python train.py --hidden_act="tanh_gelu" --positions="learned" --init_std_up=0.0214 --doc_mask=true --dataset="wikipedia_en"
Each number is 128 + 24 x the weight over its row's rms, rounded and kept within 0 to 255. Layers, rows and columns count from 0. Numbers have three digits each. The size before them is the row's rms in percent of the matrix's.

# layer 2 MLP up, 1152x384, rms 0.0632, rows 321-461, columns 288-335
113:178083101129167126174162152125124134142126114127116131110128135108135170156127164125084144120145148147137154107095123135170132099156142110133143
114:105132159132142103069104145139129113139133099128137169097115150153101108136132121131162093109089109142119097150128101122117115111081125094158165
088:164160117178101102131145134127156115082149137090164136098149150118128103150074115120119102163094160137137176139081120135102118088108122128107104
087:095100106144120138170139093112129135110121136076142117139075099126129150126131163122154151110117081121089151150114159152132054167141131179100128
119:129147076138110132160137129148124142115107159157138141132142091128158075150119158140100100097111130107144097094147101112145129140115134096134121
097:145133159118148111146140126148128125112154123136150098110089136134145138140143103151116118139157164091114162128069103144078131088092111151145087
108:111119117136115141129146069109158134146155113166138115119136117184131151091130133131163131159129112157159149109098145125096103138082132115107130
077:120114139112109126097162079121148149100155092049163152124158138158141102113137086131141136123134157119109168123138131156146116099084123149107158
083:116147155177085096090116103175122128104114111117109144160084125181159162153145112087120133138069136153126128158095115149161104170089118116121139
100:116099148110144137146108098098131113122132106110117114124126122112136134113090159140121125096155146150133094162130160100111169160088161118137144
105:082143150125145141164154095156147131156137093149135111125160125146165116161086124114140107123124165124121130122124148185123110174144114132111107
103:108109145113141133099113131143123140118095166075136116132106075104107147087105126106113131092098162146115092148149123110124133136143133128152139
096:109120110123151111113135103163099127140096132134141161126157109108115135140147151166119136137140149118130190115108168121138129145131130149140124
111:113155136159130157164133129115152098134135111057124126139128095114166128144155145159156134139151124104125129125118135137157123101159138102128118
082:140151156106112090107091147143127114180095102144155130125105156123134144170132154119118127119129159124127116113158163104168139128160141116096080
102:102103125135137140107128121169132098128145175138136116117147113126159138117083104171111128124119119140119149164131122172105147100108160149104151
092:129129156138150152110140092110109127089110089157134143150130079118119155114110132110093125161143159134123158154145105141134172166087146129124124
083:063130100144109066062130107140164091121109109113116126144178132147134112114180135093118120141107139140115118142116119134140130136087093079155125
074:105149110138157100128098098135136118125071112117116098119088101116120095108111118155143164134138156141119119140151145134142123128142078125114151
061:156128155117107160080143084112100194161115124163128109115130114169128155150152134105099136176164130159145133125116107134121136114149115124155082
107:145194140084152110103132117098147081108132133103179136102167147102121108139117128118100144139105161106122134103112158121120154093106156123114098
097:093118110106134094109094116138083131123133121096115169144128148158162116121147149128146138093147111140151087104140140130159183139086106137151129
071:166170150103104091126121077170142082145142138118173144148131093126176093142120109131144105084113093142130152126128160160137133128160192058111101
109:128175112123122111120157140144134094123099123092123094140090167120136143066133094142138117107091128125151157123079139130120056090129153161141083
097:120104116157095131134130117141137117120154103155178151164106097119137180134142135122115112176112151127119147111122130132150138129118121180180091
095:114134160101136121167143128120125123110126131138079110167163102129156131120157117124081162122128127134101139110100108130121100127108149095151093
112:138129147107150121126128128135101098126136193107132111137136087092096139121148147149161153120102117129107138106113140141119126114145097158163128
098:115132085111171107107129144128131099148088122149156092176142132147145142122120112163131086143131094135142161125161109196100085127154136105161084
085:175140128108105130158125142151122110103123107127115185129137163138127110149124136130140105080115120115161092067115130106115163148135099083108118
103:137119142135118101162162114128125127123145166147120095124113090143111120119158135138134131137105151128104144123128094135119123069137114110146190
105:140135132134141116119116145133120125129103111137142168092143170129131092135154117134136101108155122145160080106154133105129125120105114177091116
105:134143100121166092144146124142130148148117112065146098154172147131132087163113095155139128121148132144176082104107117145138109124161118136151084
102:170164126116156142134132090135127092155134121114113168139159155106156161137135130104151110120108094121125157122107141092144112113137151152142107
098:177158129181116124128133142119119107142144161131166122102175141166105080118096108155135120133113155121147108116152149124201103108078159169091132
090:120117122160137151116106119101099141111127112125114152112137083146173199144122106136155107136136118104157135112098128149137123135160096134189095
103:086128097120126098166114140164079102141127145114139108091123126128113125133108129124072124124134134142162099083153146154132121167152126104098086
096:188125121110115120108163136118129142111115141140113179118099140163113143156107122129117085150121119130191187088131127117120115152135120138141080
068:118097113143114171130130108135138145148165124114138127094181079110096165157144121086092137108106084163121143113145119109131153095065163127102146
119:144107102135147110106101188113143104135131097113162136126122131077103111115112156146119106127156134107113099162170109140119168138087113135149132
063:134131128129142111139149118162173117136095131116102160116154099145140129135169128166115132101152124145172103150127139095136128138121152125168142
107:118131096133131114109130146059069116159122132126097151105113113127085150152144144098138148094129080155105104106172150125148100126114140121132134
104:068113095100073148175152137138138128177115136140071117127128094148128142120160139129156118132102086134117091119145109132103105126119100157110141
115:144136162137158145102150103094150109147147107081109100138166090125091126144136122158158100122136161145098123125129134145125105126101132128149177
050:135166154135113131109181105171118147186128130166149163162132172177146140129154134078171113082103085120126127112093120131184162104140120108107118
113:135099159133123179137089099140105122128095128147144102132141130151107133174128171158159124102091161168118113092113095136118158126116122142126144
109:128155126155174150145130155111171058151135100124126126097131120111104091103110133171133110143139107123155117172120110119148158123140106124148137
101:154165126116132150131137132131098122143122138070103141162170123112115126110141118157164053100110127137149106116094123113107109123074109087099131
107:141147098085156137153096154164132125147117149176132107119132152149138173097141110145107096146116149096138118161143135199136123116122156108103123
117:143103155142149164191157136136122171146140153108150133149129130125141140132127124104155148124113124113121160114113128086118117130097106167132159
095:106119133114133146100093072107105120157107125113110169133202123184099151171079169151120165119102158147115131107133109135138156128133151124144116
132:113125130103138140131156109131136150157173101075174160120135139129115098113115148123164114114154103140142116098111124127147110123102120140183153
102:102111161136088110087050104116106103096155145174155136143143112128097156141117140132115153108142136148121134126148126128139136144119172146110122
101:120158135106124104078136107134149129134132128115099169155108115093108152122101142104139123149123160200100105145123128123158087130122124166170118
104:120079130155182152117164101143124107176091126103087106145122153120117149141160157138125163126106131134115110165129134136084102138107116139165107
115:153115132157106101101115131132150152155094111134110116132132167165130144160192129144112154137101169174131150144111084126096168112159095139116106
069:062179083105070125159107129123117116111146123140137098139124138115165100124145118125112100132164148113152153105147113131136170111115120111106075
100:114102154131095120092142127156127102120164147129147155130132109087097163130166076184119096133172120153150141171105092132112152120166146147079149
103:140134148124155143086108125080122144091090101127117125109144124140138126117087167119087102121122135154121187158109147116143119072150126114139119
108:093154130141104133132122158121159131105153112114114139131141082094121109107140128164117106108085146133135138139148164137117138109105134134104153
101:156155136130143118134133140113140092146117109096112110138128173120123089148121141166214114111105149110130131122095150125165084100114096135097079
104:151107126107131079123126148121142124139125131091103132111141121100098142163153120132150104127092132131125147185156146130164139135181113109162106
106:126146133123095160105093118125148150093130095114131125139131147162143164119165134124070110099136151135150109153139159122157117155130145134130120
093:139095123155123082082065133124110155132152146150117155175145093140116138162125123105112127101116149110116115147148089142150105090172121094191133
101:107150153080123124179127112142165114163131131089143117134141160126095148139137136101186107119117164118109124128174115135092114146127145109111153
090:110115125136147097085153066106141177110130087131137114128142121133143065151135121123126139119157140100134126128155131126109159164163099150109146
116:137096178104110139121111129134119164108103120056113091130085121112154142148140076126130161117162136121112122118124162100097112110149151110201126
107:107101177133154121120095110068154101139093148138120151158105092129177134110092132137139117119164138160118114147110129084153147171166132133148097
115:122163148131104129103132138097150135134106128144097115122111095151145101147142111140162155116155171131133118176166164119126119132114166126126130
091:124134136091136139126144120089094114095124141130126139135108081168117152123123133103134117140086193130133114098115134135154160185127108135143132
102:160110157140131091138118123127114123154125099110158141145139115098109086105081067139135105126160164122122093129141169093121120114130122142158066
114:145155087151152142084097129144117103157065114134092110146117146124144098137132155138106132096166140178152086134134142132087155165151091140111128
098:109134098155157170133085182157118118106122149141109145137099116079101116143150135147117143117122092115099100164124091142147089106153149125101119
098:132143109087171173111099093157154117154134113184163129134176118203141111129154124105113130130131112090156122124105114138147116101159141125095177
101:120100126144123114108143115105123147127125123170145118104123093141163106107116127105142148144121131126084175100112116136097106123130090099099128
101:122133134117162119142161170131144108186113133139116124105139117141134123125131140168132108129114123102135142127116089114157129105091134120077135
059:141169099130120158111151144159119134121097133113105143094123146127132121105137115164136131148135117127117123072179108115117157135092115149123132
116:127128124124131138169142141159093107127117156132114116142104132137116134124125126138137147126123180139086067089172112171106144134145132140077112
087:135141098078170149135137130122144113138137147130192131102122144137143189117107129181130178164113120145100158097101125171125119123112109129163119
099:117139124144144126115139108125119129101121139115095161135151103118106152152126126137084080132074138128117150146142105117114080101109144166115101
084:141149118134131069183178141154164122037118108085144154145158103123153133091131134124148119121153097117144113101151173102135094104114140112132115
084:143143085146148079121138123168131157123126104146176106153158139144120192149090132145127107136138149127118127130122143104124104074156138147102144
100:121198111125125117119120122135128112103116125107152178139111114143146126140078105142165140118148112159128146124116144138103097144130139148128146
136:135095103150160099116172131156089096117097145101138133107159142118129147126091114165185165098143085126077133116115069149150150144107071100131142
077:175134150126081116122091171150108130110100132159137105098086171124127112129116152131096093108148126128087145116136083179127181145137107147139152
108:120122139119110140147148149136132101139155132144098098126165112103147137134132103120159153115124151112176161114114107121142103145149118151167125
068:156140130130137126095105088118151092143108133131131105124115137111123119087113101116096114107131095105146134144157145126128114111144142121094118
106:169119139103140135183150129141140135173115125119164110077161106125118175126100117109124107120128125154087139133112089118117126162109117158168145
070:089115128148122116124108137119122148137136141136131136121123153132102115116132104140136103131125160129104143113167099144150113109107090087119112
124:138123105084176113135139094138101093129088151105126141148144108127178163134119080131122133123080134110096109136146137161173129113128087122130138
106:134119142188098126125121184113113135104147154114096105145142106138144128131153103119146143122160118134121125084143125105138115151144104119143115
096:088121158087150135148117127123122107097118159125125162152173146117135115132176115145165133125107140104115106153143125117144112078116121144141138
072:144137134127125126089100132120105123138133174114072101128099089166110097099146087117140124137152166155145127146101141129167161119114155145137105
107:158111136143147103147110154150112113131114107147106102122145155116164073134122121122148106094145114111127093126137121106102136132169125118110169
112:130130136152106118092130099103121120141118116126100125154148146109091152147174142156151105106158147109111168181140108127094108120102122150174106
073:161121116143146106124122140129147127134089158109111161148133136165166134117102160127115121095128147137092099092138163139159126129130102130138115
113:167121155153118095150104162122174133107158132133141136092143131151062144141122124116171131095099132115124152097120142110150164101127151114147162
099:163110098113179148141142130127112116111167122088118120141102111143089174160136125148117085108132140120091154150111122134197140138081127163112161
102:118182141133132119090120144109121139158158111122122142135129147118128143117170112132143124135137093104120138124161132156161169109087098139149127
067:126130126140111157169145121110123143110125088100136107125105125109108132106127123143167133122156135122115142126174117152132113156064124147089084
110:118140138139145112125151135096104099127144146121141089122178127103115097102153140118080152105124130102156170148137129105152153140075119117108176
102:136165149133164121161115137131116089063162129114123134168158116146094187112135134145107133157106123162132127111105139109101148098125142117104101
095:145099117134154126178132111138077158154115143131146155121132118119138157108126143119119128127119148117114108108132122087133142138109125137166097
094:132146179114109158108102114144132149106129135131139117127113100114131176114149123098113148164149141171114092109165129107110159118105136133136149
096:152132149139129180104117167156152115117152169159101115146084126124089185125137116161144115092154110115102172117137119140130152123115167155179145
070:139140131121126096136153128101135119139098111136119123086130118135130147120141134132134079140134107133095160139140123113150142141093118120147115
108:124124125085132128142143140155123131132102136133113105121083129130179174144106116126101137144099152124119103115140154126118081136125131141098112
097:134101151153131106147153064076151103145136107096115136164080112108143111102139148106193149163113104166146113122122127154101086109124117126144131
069:119136121130122147121150062126138113084132106094117058114106124159113107127133123154181119160152124153130114154122136129135129098082173158157100
096:162164126122106093143136123169080110108153137130182158111135122143135103119137125132129109114122142125160161127123153107144193116129169123122169
088:160154106109087118132110126151115113177120167125134144104110133113174123130131181113141077149131113111131148101138127149123126170089137118153076
114:120103137150143114140154155129108090099113108114156126108120128158144090127084128164155121127116140116099116164156125121104169136142099131143112
114:121110116134095137091129138119082110114118151144130117082082101137106190142126123133125155161124130080154154125133120144159109129135119114142057
105:118137147142102094111105134113072147123134127097146113098121155151087122165133115128114147136107162095145105111156134146120113108138096172107121
109:117147121149149120145126130121112138105122139148120147090150147166138155133080127118097144120122131131083122123146165120121141108117159148125178
087:127164176073146129140154107093151111162119116105084126142152116186121120152145123132202149131122138131125116101136164129077127105149136147157133
110:112140122138117140112154086152124135162162181150136138093118099124180132084129128107132150062105112174129146085089121138094124136102143146120124
102:102156145138139101156123171143109104123108117158133153135155178149167100148128117115197142114140154146136109114128137101137105145128146115130161
102:113157130105142116157138127151143104093124101104107148155127124114085102124148105144101122148124117109140057106141134146085160164162111118102134
112:130165148127110132116141123152095131138139135071149146138168126160147130093114134152077098150088146116083130128140107152194116125089127146140141
108:151117127134115115140145139117127094119147109093150109137075174164136137131130141075116106112116095140137119128106129146135128100138127129166124
112:090106094124158161099084120107135090157094121135156137107110173123082131113124062159143125141125143086118113142106078108102139122150113130086092
089:085132115141156165110159118144146100134137082168122134139145167118175079168146118113111151139136135112094133134134112144117101136133145080107146
088:122111136141152149128130090091085151132104161114118096113096126126126130161149095155105133098155096123129120139154144135126107110122125137082160
109:104116152129122176127165104149133107135124176128124099119095109159140089132127152141154090146099089151109135102136139132136104098119129146120150
091:150095166128124089119138120123130134104127095109089119145092138109160143136124093125122134126108151151114120139095095114095138150188151124176096
104:097184102143139096119133121144118114139149180148151125153108103157165123155111137128135170125138144128123161111138139156165114092107119170140111
096:141177117098141120134165134141154170094143108086128091136138151138114121147136090159138115123139111071125128176119152122123114083122169126130129
056:139132138134114180149125097164142158106128096098138130137116150122110180103089105148100114100138078108142140146112164160152121151091154124149100
119:167119124111102108136150074144167118155133098147135099130130102129096114139096127114124104124101153136120113112113145156126085149083124160118142
107:125106104143095123083085127118082130139109119111085134103146116142132176126136088156096121127128115112125148118150119121103125116140148164149107
119:163150127128138085182120154118149137137168111138125157150096144139144168142154109125100122125108149102179124114104181105125114093108143108144102
088:128139145123080136116126105109151160101109137127163125145127121118139139140119102133147121103103139107107176147139135109075163137125133164121151
094:128110155119118083098120134080152110141169106115165101095119102119159112102135124088096094120124068114121107149139145129076110086160136111103120
111:118099120155142117120129147145111122126115140126135140115140116136156167144127117114134120123122126136134082119147157138135099088093160121140187
089:107130100151171105146130132117120152097114108118090109089092151147089132139163112181175104139119119084152124118169088128139154121092148176085162
092:150141116104119117137132114136097098146138154131117169147082090141102129112116119097137119146151156147162126152116094130131112137123103111094080
065:108110119104154083133116133116148190107141143121142122106130096140109140117155096148124152135118144111122141175122121130123117079140112116138127
117:174116100165137086155118137162084113145099169121164181155145122084112089132129183191166147138109105121152128126166111104137130108130114135102143
106:116083111115079119082109089149136130146143179123119112105161107131141110128069133137122156133104099151106110103097099140191152136114094103157174
096:135132096127143131130121128164152198124102119153085117130140112148123135113099154106153128104113135146154144119131083108142090160106116128161081
115:125153106182151107160170145131133125105111154091165161139113100139117112128144124152159174140142139077171147112131140111151109099121149122110173
# layer 2 MLP down (transposed), 1152x384, rms 0.121, rows 321-461, columns 288-335
099:096158135131080132128093120132147127117122143151130125153115116139140105109136107138171105154106088108123101160169107105078129160129122125133094
119:135108073113128135144142099149147153116080156112124070121153075118193159106128141142107168112147129142141126080136135146143144112120111144087105
095:112149112152129125130143143102138130163122162122143110101130143128108144123152080134130155141129159148127144129108119122151065126189103138107177
085:151120157133156103096133176134091096156134149176113114125155185137126095145119092146099114145116163144161124124140095092139168119087143092125138
130:151118156176102144128110113098105116108154147154124103111115137141086133090116083129117169145132126131211112136117126136146124161129134100145170
095:108122117158072154128144145103148128135111146111096109147161140142109123120137149137130118118089087161176092117150138140143106183154197089104171
106:168104129136161145130127175139102103095117134105111123149130122084110090134143104151107138080126145096112111148164136132155141124165154175151121
067:137162100155143118143095150112118102125107124203106110129103118090125154135105157100138122136112116109136084153120155086108157136160134126141108
111:105133133136112100143105104154128113107130131177079147140088097145161119116124095083091158162121162116104081137094117120150116137133106167112202
105:109108076139134117137135163112145109123124166120129184109136128163154134107156074122127144138093096146137155130079133123158087166100146079130151
097:151146107123127118109096141097110099132128151110115148146120119106080150103172140148097160108131092143142103146131098079132124079108174120144150
112:166124090150135109160144135097140150141150087184088135140120160154156149161148121150151137158201120121129162112115148123130137115158094150120114
097:135143136136156119140133155095159106103161113092086103140133128132141153134114113106117125111162105143147071136144093148114089113119132128134162
124:129174155163090117103167080120115115085085116127134100131131130141113172153114151110147100145162140160164114116091121142180129130143139087112168
082:139109067147140164157180126118130158075167175103112132136153101169100153141125106157109142139138112159124125116118129150128100145103097135149157
093:154115154119143101156132107082147173112101098129136115139140116173082110145149134086140128136144142114116149120133127104167123132149121101149085
097:153145105082116122154141167172141106136144138090134080096132134105134126152109097141176127120119122119127084138141148161128084105140107124170133
088:169125159123135178149106125123118155111136144151078136146073108146108126143111105139119166118162106111142122112152112142147102140137143169101125
078:179117131130124145140152129141147115122180097118171122135148141126114153142163133116123112116132104122122109117099129132127131151120164124115115
065:136100139126132092137123127128116129129132166088101089138114154112121124145117172104110118101103091128135141118132116139085138118165170084166133
103:115072138187105152165114128141138179125111120146095131162097125162128171106121106132160085109154087132111147166123113125147105148142099162140189
102:135106149082107149086149124113115138128120145108127143128147125141129076137112135088132160139107072161091181149126135167121127133099133128111148
073:151153110126125186143131124104149084144126126146072148116132100138123136154168134117096125124103091117119142108131098181060136124151109147100071
104:132070113168153124151127129100155163117134144129160162117107091126110090157168139104125131128156122132120104141163095100158159163160123101112135
086:125138158085174131124125143118145113162127153125072099087144150134133079123132127155111125098146096116119113131106123153132122098102137078108127
089:109137082142124131090127131112113137124140135120161180099089154148091159119091148152191104131106129134140122158175158138143147127163126141115148
101:100132126161099140133120132141106152129138050135112167121120139146154086144078084079103100155160128140145091169143116108138113110106114087124120
096:140132155147099143171080102129126149087115083107135155095183096138122110125153096099118157129105123146071097092090162093135124148126104111123144
094:147143094097134131119101143091131146159106150128094155100128164135128173109127111095144105123124133106141121127157151107158113109119116149100106
089:107158123121135178106117150107135143112082103108109160136148146117180126128090133132139135129137119153129129129126164105157143165129127141156133
126:096193164105126125127084118156124146145105126139158133109095131130143059130123146129149131143177145122119143097136141111125085092143114141107116
100:109118148129081142113135128093128097133137132178112154105104116099139115104121134111130135125128100115102151127127153129102148107148164093109154
096:106125145150104115096140182112130125086101126111153138099122120110098104096101096145132136128118159131116118144146098139139157129132106145137123
100:074110170073127083100160125125164141113138136139126120164104136105128154144161147073127119133127077102130100149095104096112121099135105122127122
097:121127151168150117131154153146109124124132166131177133162118096103126083102134121129110140119123143107153073125176121139102156098125137107120124
102:179128144142138154087140146087151129121111131147111172163122097103110164104139146129183128121121112126094120166104152080113141068116138172172141
109:136108151149121116129091175125146104105100170123102143125123118134171126118102138109100103181071087112182152124132157101096103112156149141103124
077:105057103102112117112086147147125159102146117154104105107149120168118146113161124122147158109127115162153093120114147148149165149125145149112114
105:114138152134100136134136077148073136129120161152113089139133107161168152131148093123119134126110122157138162097097141109130116117163163152136105
070:113132130086143144144127122127097120121155120123166141126110152122125134151080159094178121084099133136117120097117149150136131167087120110147099
098:139129134129124148153146093185165149106131140145150129150125113153163121087118120169117116140131187130162128134065107136101144149123129131132121
102:168139144168189134063146124139115137116101127108170141134117154102122086103088124107081149118136155132146154123097149121133119085139140118148070
109:106121128120142136164113165165119149119117122140122127136149174146163138117125138125115130142160107092117138120123140100154135123137133119140088
066:135152120136110126109116131121109142101118092088131156100119171143100139113104159137129117125136138163181189091156130181101159144123121122186132
105:099172109127145079105159141123112137150165144120135144128143108103152130093103097115082158134170122088131174152122143133131108102126143156133116
104:111124133126063136119130088157079155099118112114129140130118149125131134148144140067108117139124163096093131112115162112135145144132133157112125
105:064110128132122142110145106159156093132125150207149136118106120103112078138102104114118167146118128129130125156145095157136090141132168188162109
108:155075145104102178126160118096153127085119126129131136143160129119149117128093181113091119119145081126122165116157150046116150181101133122148123
115:109171080111136104120152128099130123126127158142131130086110111109141126141145122172086104124140146116137091113142128114104137134149131118098113
094:137129143142130119140168152129179129109163147128141111147063125072165110082191055098135072147137120120149136146125131106124118139100119109130123
133:163152128156134132147107159106142115105103173156101136167173149162169146119140102174104110154101157149099131127150132111110142149132108133097140
098:156152115123171174161174107126115169168105116069116129113154126138150109140132111113140091125106125140121130132088114114120124137124093111152113
085:131129124134122154160099139116093139133134127128152081100109145139126114138145105145125142102116093062120153131148103158118148120122117111155126
103:165180156134106119129088179120112132083145103134145158105140103136139101136130124114144122109111126076156135080146142124169141135129158145095176
109:127138093117128141157133122128117098111156107103135135097137089069144104094095116135125108129142093090106111105138188156140089142112121099139118
068:066166081092088155148121122128138123059129141112103084105110116129174154144170119132111136152165120129099142121197123131127135131085126129092094
097:139167114117141144106112127070105158136059139150122115120135154143161096137116190057134163099087136118127137088172161132141080136105148113177109
101:121107100137112096163127131155155116161127166136150130155116149125136135141148073133168149146118131096126064095140107116118149169099144126115161
133:104158119160122139071131167139074125124097115137121123106142125110097077120118141155125113076129099152114138100157137147138113117124122137135140
093:083137094126121128144117136129138132132119141147148121080141122150145143102106095089090127146126126118116126147184128146123117145125168110126182
099:095135142145129171133134124144136130120106134133146134152099133132142107110108147115126139124156106133127087074088100136121102109094159182096163
105:166144118100152089146171124120084083165127147137105093149115137111102080112106115091152159144139139122090162124107101140128159137122145141125124
086:098133147136149179201185108125147089126089130095122104073132155103149084109133127145163135145127125131145106115096147117121142165096184137083139
094:167112110181122157087131157133096153097143085145123127115135098129164085104125106142105161155128096158149117119075132123172156111116123144141124
086:145126126133103172135111161130104102144112171108107143149098132108162190150131145131138128140136120154142130132131133150123111110114172120153110
116:123144113159138115141133141105106094134122153187131181132206140122130093126105131128132094143106139143171139161104107162170121132096108174074144
109:131174133124133085143149153159127156135136104119130140129139165131122129179149151130101105139103100108136121120157100141129102088076158149149129
118:129126133143163148117127083145141106131131168103160123165174173112139119122116120132099112082112128149168141094123112173147147084138139068157165
094:163115154147141099165097104154133123149147125115141140107142135071110131146102107099141171119133087164108136144136108112099080099134096104146114
095:099161096131139162130158137130137142094150142128090106105137154135128142141164178136142148147089094133122155143089098157140127126110149105123169
107:105083146091116120166141140112139147107185140105135130127143142141143137107133095117155131165084120111128149151127122139164125085101150095137144
087:161081160110143092120177079074144144147148114092144119129164122163190132131090120139128115144123152129152150069129168093124162159138130150164123
084:122125154183102107123147145121122159094109129066100130118098151082132135127075125140126101129125117172093157134153098122108104129093154119152078
113:130153087130142124092121137120106141115139136114140146129155154131145170119133135108096131064120086166156099100164069152111146144130112137090118
098:166153154138100139120093098130102158076116126119147150128107157139108106157134097117136151142125129115141101101153168125095083148137145144153123
064:102096100115161145160121142139121148136138113135135098153140161123140114148123153102116127117120140114117114118128162163129135125129130126109113
117:152114143104156121101091106098109147117145089112161129117130118101148115115148115137113134121125075160139149167090123089132143133122127123149129
088:104130145156120149114120114137093147149095116115093147155126119118127123163125132098127098108120099090126121154115136091141131117135110141090167
094:105115123104131099133105173146163110147144130140152114117113142162161117102133136133180171116162102126133103123119152136125153143147127078129153
093:128084115136111122139132138172141154147100132127118157137146082113148158119157105137124148184122139109150155168097172125104114119142106146115115
083:119168129114113159129121144091124098149109182116068132084127122123153095108169130101121179151120098120148163105125103153134143179094128121130147
096:136058126135158123121144146118117139151159147114097095138169130109128136139176147124123134129111133135117084100139150119147138109135121100110125
139:131173142127133124144110096142164101101130091106152107162097130103120157109129094072104159111147158092106145158120174117096121069105112154124127
080:144087148159142141136149149128145123145156151131138148174107164157081138094140140119101144155159069116124105133138090149136134149118087136136130
103:109142127119142120137124119120170177105116128117152137128121161143124125124130157162112108141146116157087108113166155115106160150084127133101118
070:191132149107122125119109117124127124127115115149152142127138118127110095134124163171144153132142139124091145139140133139104111130138126150089124
131:136112106102150135166156127093113138181109110109108105097127133108104170109157083132136153113142149124076162088123128133087153157162156137108124
080:127155116139131159133076127139091084147095122105132086159132181160146100155093118186167144095108140110126125096159101177127105065118070120146127
130:112144148142090161125085129115140134129153124161094115108102158132076170111157145162135150138166114143124172123106171076094125134126146098114098
106:150159105110166117139106091134116162184089106151149146108129154139123167128115137113127127126093139105157123181116134101099110117131128133110139
092:151134073223097124119126112147095120146133085131132087115095126167122136133083143121119100130141116149157140119135154125114152156149164110121130
067:113123120103125120153157133113144124118122095127184140117163175095143142133132170142138133116131110106085125103149109121094099134140102091130144
107:118112092126100145144093104123140097136129158136138115108133111146111152129139146161137116125144149155119151177103100161122111118150099139145100
106:147143118133152132129127166145136152108155137104157147131084140179156108114070122110124157152077130125105108094142122172170154157135126135078152
078:098141120113137149098107126184123143081133159125118131099181130147128115132120111150166141107119138125123152148148096141148163097125112149078147
104:100128126128155156108126139158110104159105120096092102159149140118160111114134134102180143144153131113124126162153097154118094168121123124107113
093:078131154160106116093121115142154124164096132170132125134148147097175090128123122098148171158104124152164125129161126111091140112191123116121110
113:130106179088123076159124145135147098118121125147119104121135153149119160113119115111100093106064152135120113123111101111124166112157133118143189
078:133104133148119173140103110089124137112098100088129100127147120139108170104115147131165120145124144133119143142159131160127115162094136126097067
105:165138130120134119151131107125116142153117109134118157132109113162140168132123123157192090134099151140092070109110138149114097120183140151128080
100:136105108151111112108162125142138157182109126144109111108111136129178113135139085109130113102134145110143141156144116129149136164126116114145131
086:094151127126107140075119138092174062103127150150129096136115124128121126148124121141116132128148136136163137125136130174141091118133130122103160
087:135109058147149129143173131128124107141129136143126158113136155135138092131082126139141115083110136088142144144115112132153112140156111127109110
099:144108105129142146150133152123087161118185156135114115087142126119142112099106102105082157132136098114107158083134153128145153116076132121122188
082:155154160086107100108138133156129124152157093141162079131137136109097176114134145173136090135145123127135129128173137174130131105130138132114109
108:147167122131122132121110145102164119154145106107164140110160098103107099120130146124126117101163095104158164155125105095129171120143137115128121
092:134169121084148154119088188180099140135104134168134094119187140133124140160096110144082108098151147077083128166134154125170148133124126149118138
068:135111151141125124137095173124135164207125132142126177145142142085145144130108144132097128057123122109136137113124110120120105156183097135114153
103:149142133088081119126107130122134091122120113125106135112104125143152097127179113174100108112166127133110092151176154145130116129168118152169056
098:142104124106084119131089083096153131157141123092132122120105101133163137156142169099129128155141163131114087081152125153126184123084131141132124
112:130157120099139133123134108123142152148125125095129114167131119113085191129158095098093155143152146128160120092116140120140087098115131163128116
111:130153128115158136144093126128172144154164105113111125189149170140144108140118102123131117105145101176086117128130146134085150110135104125100191
093:112111099121153166127141126160145100136136132129102128150108107122172130095121124129125102100127120183121123141100110108136138118137152097135145
104:145134178106145135103158134121151135133134111094131128155102091098133123127100121148149117157124132127142143131069104149149136127134124124146105
083:126099083158104131118118126149115151101154117115178129136133139077136120122123136123091099116144124130138144144140087112180140137115112111121100
101:121121143107138139154097139107116145091113108123130139145146142131082155168138113155112127191133123108119120141149144125156166125138129122152136
097:156119117129147142124109080128138120122152150085123102126079081121089159117124139142062113145123102116120146150132149164152142111135109124124126
092:129092115156135144147118137108097161174148145161125110088154163123178166129115158113162154108127161143127176141117121144135105116127153113143114
109:119095117101148125125125134112131107091087151127128125111071123119114138166143143093165142110152119122122121154120168116076128100152123119108096
099:110132130127148115127125101133100154157104130151104121134162080095138126116140122153133144105137167117107120134117113135126114149143119101112121
102:171140176128108086162168133152134137130148118121107127151147109155190129150137180109120106097136114179181122109105177152152140129126189100154167
090:166159171137096091143085100130129150098123124093138137128125086159089182097146106139159130105131119144149128098085119110126140131143101165135134
074:132138119116100111114162160154159098114128087122156184129151110133112121118122140135136129147113174120117146138130131109101133147123144098185082
105:134154107131145101132103137099116140130134069117136153110168131077107161104146101103112187118162173101144149126118089140102160161120131116123105
091:119135079151119161152107137138126125130113165120150137115171119154078117140163144126144146137117124130135124119158148153182098109084103130112124
089:151082122104141160159121135110138129109096100097091121104142131126108110090170125124120106122108109113130095138130122113065155154139145080127127
097:172131120183119110133090146088111092180139130152126181140111122129097138127176141101119137134124154152147153097133130155138164151116112130136108
058:127148127131115166120144111096126145121122079166098159119112123129130154127155122101148092119121122106085101120102146162126129134098106126159138
115:107143134131111146102140154122097116121153144135127123104121145117157133121156137131130168142162113110112156157119117135146158132144104131129116
110:156138118095143128156160139138211105111155129130146094154091132113124099112147127114145139138134140160171116129082128103169113133129158099101115
142:146170181127105138091115123136091138155123097127134140186128148066135131095118130107142111146142107147106141091096162116150112151129141108097100
077:125130126129184125123144136138111085120156125117108108120132131131110134115123151119122149173126137154153113105123101157180086114124151084153129
107:145120127120137099118094162125174127111166139121148120116111134141177130083162117099110119113161106103141143112156109136090153104164158137101067
122:138120174131166103150122122176099159122177138155100092128145131129143111101112120145148095151115170123084146118143111088138148157111126126105097
086:163106131111095168123136116147133130159147103137139164136137133107150109111111130110108157135133142160102137147090174129112110140167112085184079
089:108089146140158133125133144120142146124143112144160090116160137123157126131146130149115162090123112120101117090142149128141153121141148166151168
063:113124139126124116110120154116166111156112137138112164076090112147145129130084122148071163135159139134105112110126122116131154078119122138121136
114:120152165111164190128128153091180121100121121131088092118126161179116147120128130073114130130103151113091110127100159118110113135143151125154129
113:136126156141163108154125138111114092150114115103133137128104155153072152156189133132127122127121173144130117120167126147110112119132143156103092
093:120109190125102138131192093111133061126157136105130126126132139120111133139150121167112140131114152130124108123133154160119157087152131141113175
131:098130143151147134105130127141120113127096100105189118145134119144129090069124125147144154121129134128187148110100124153119144110099127103135156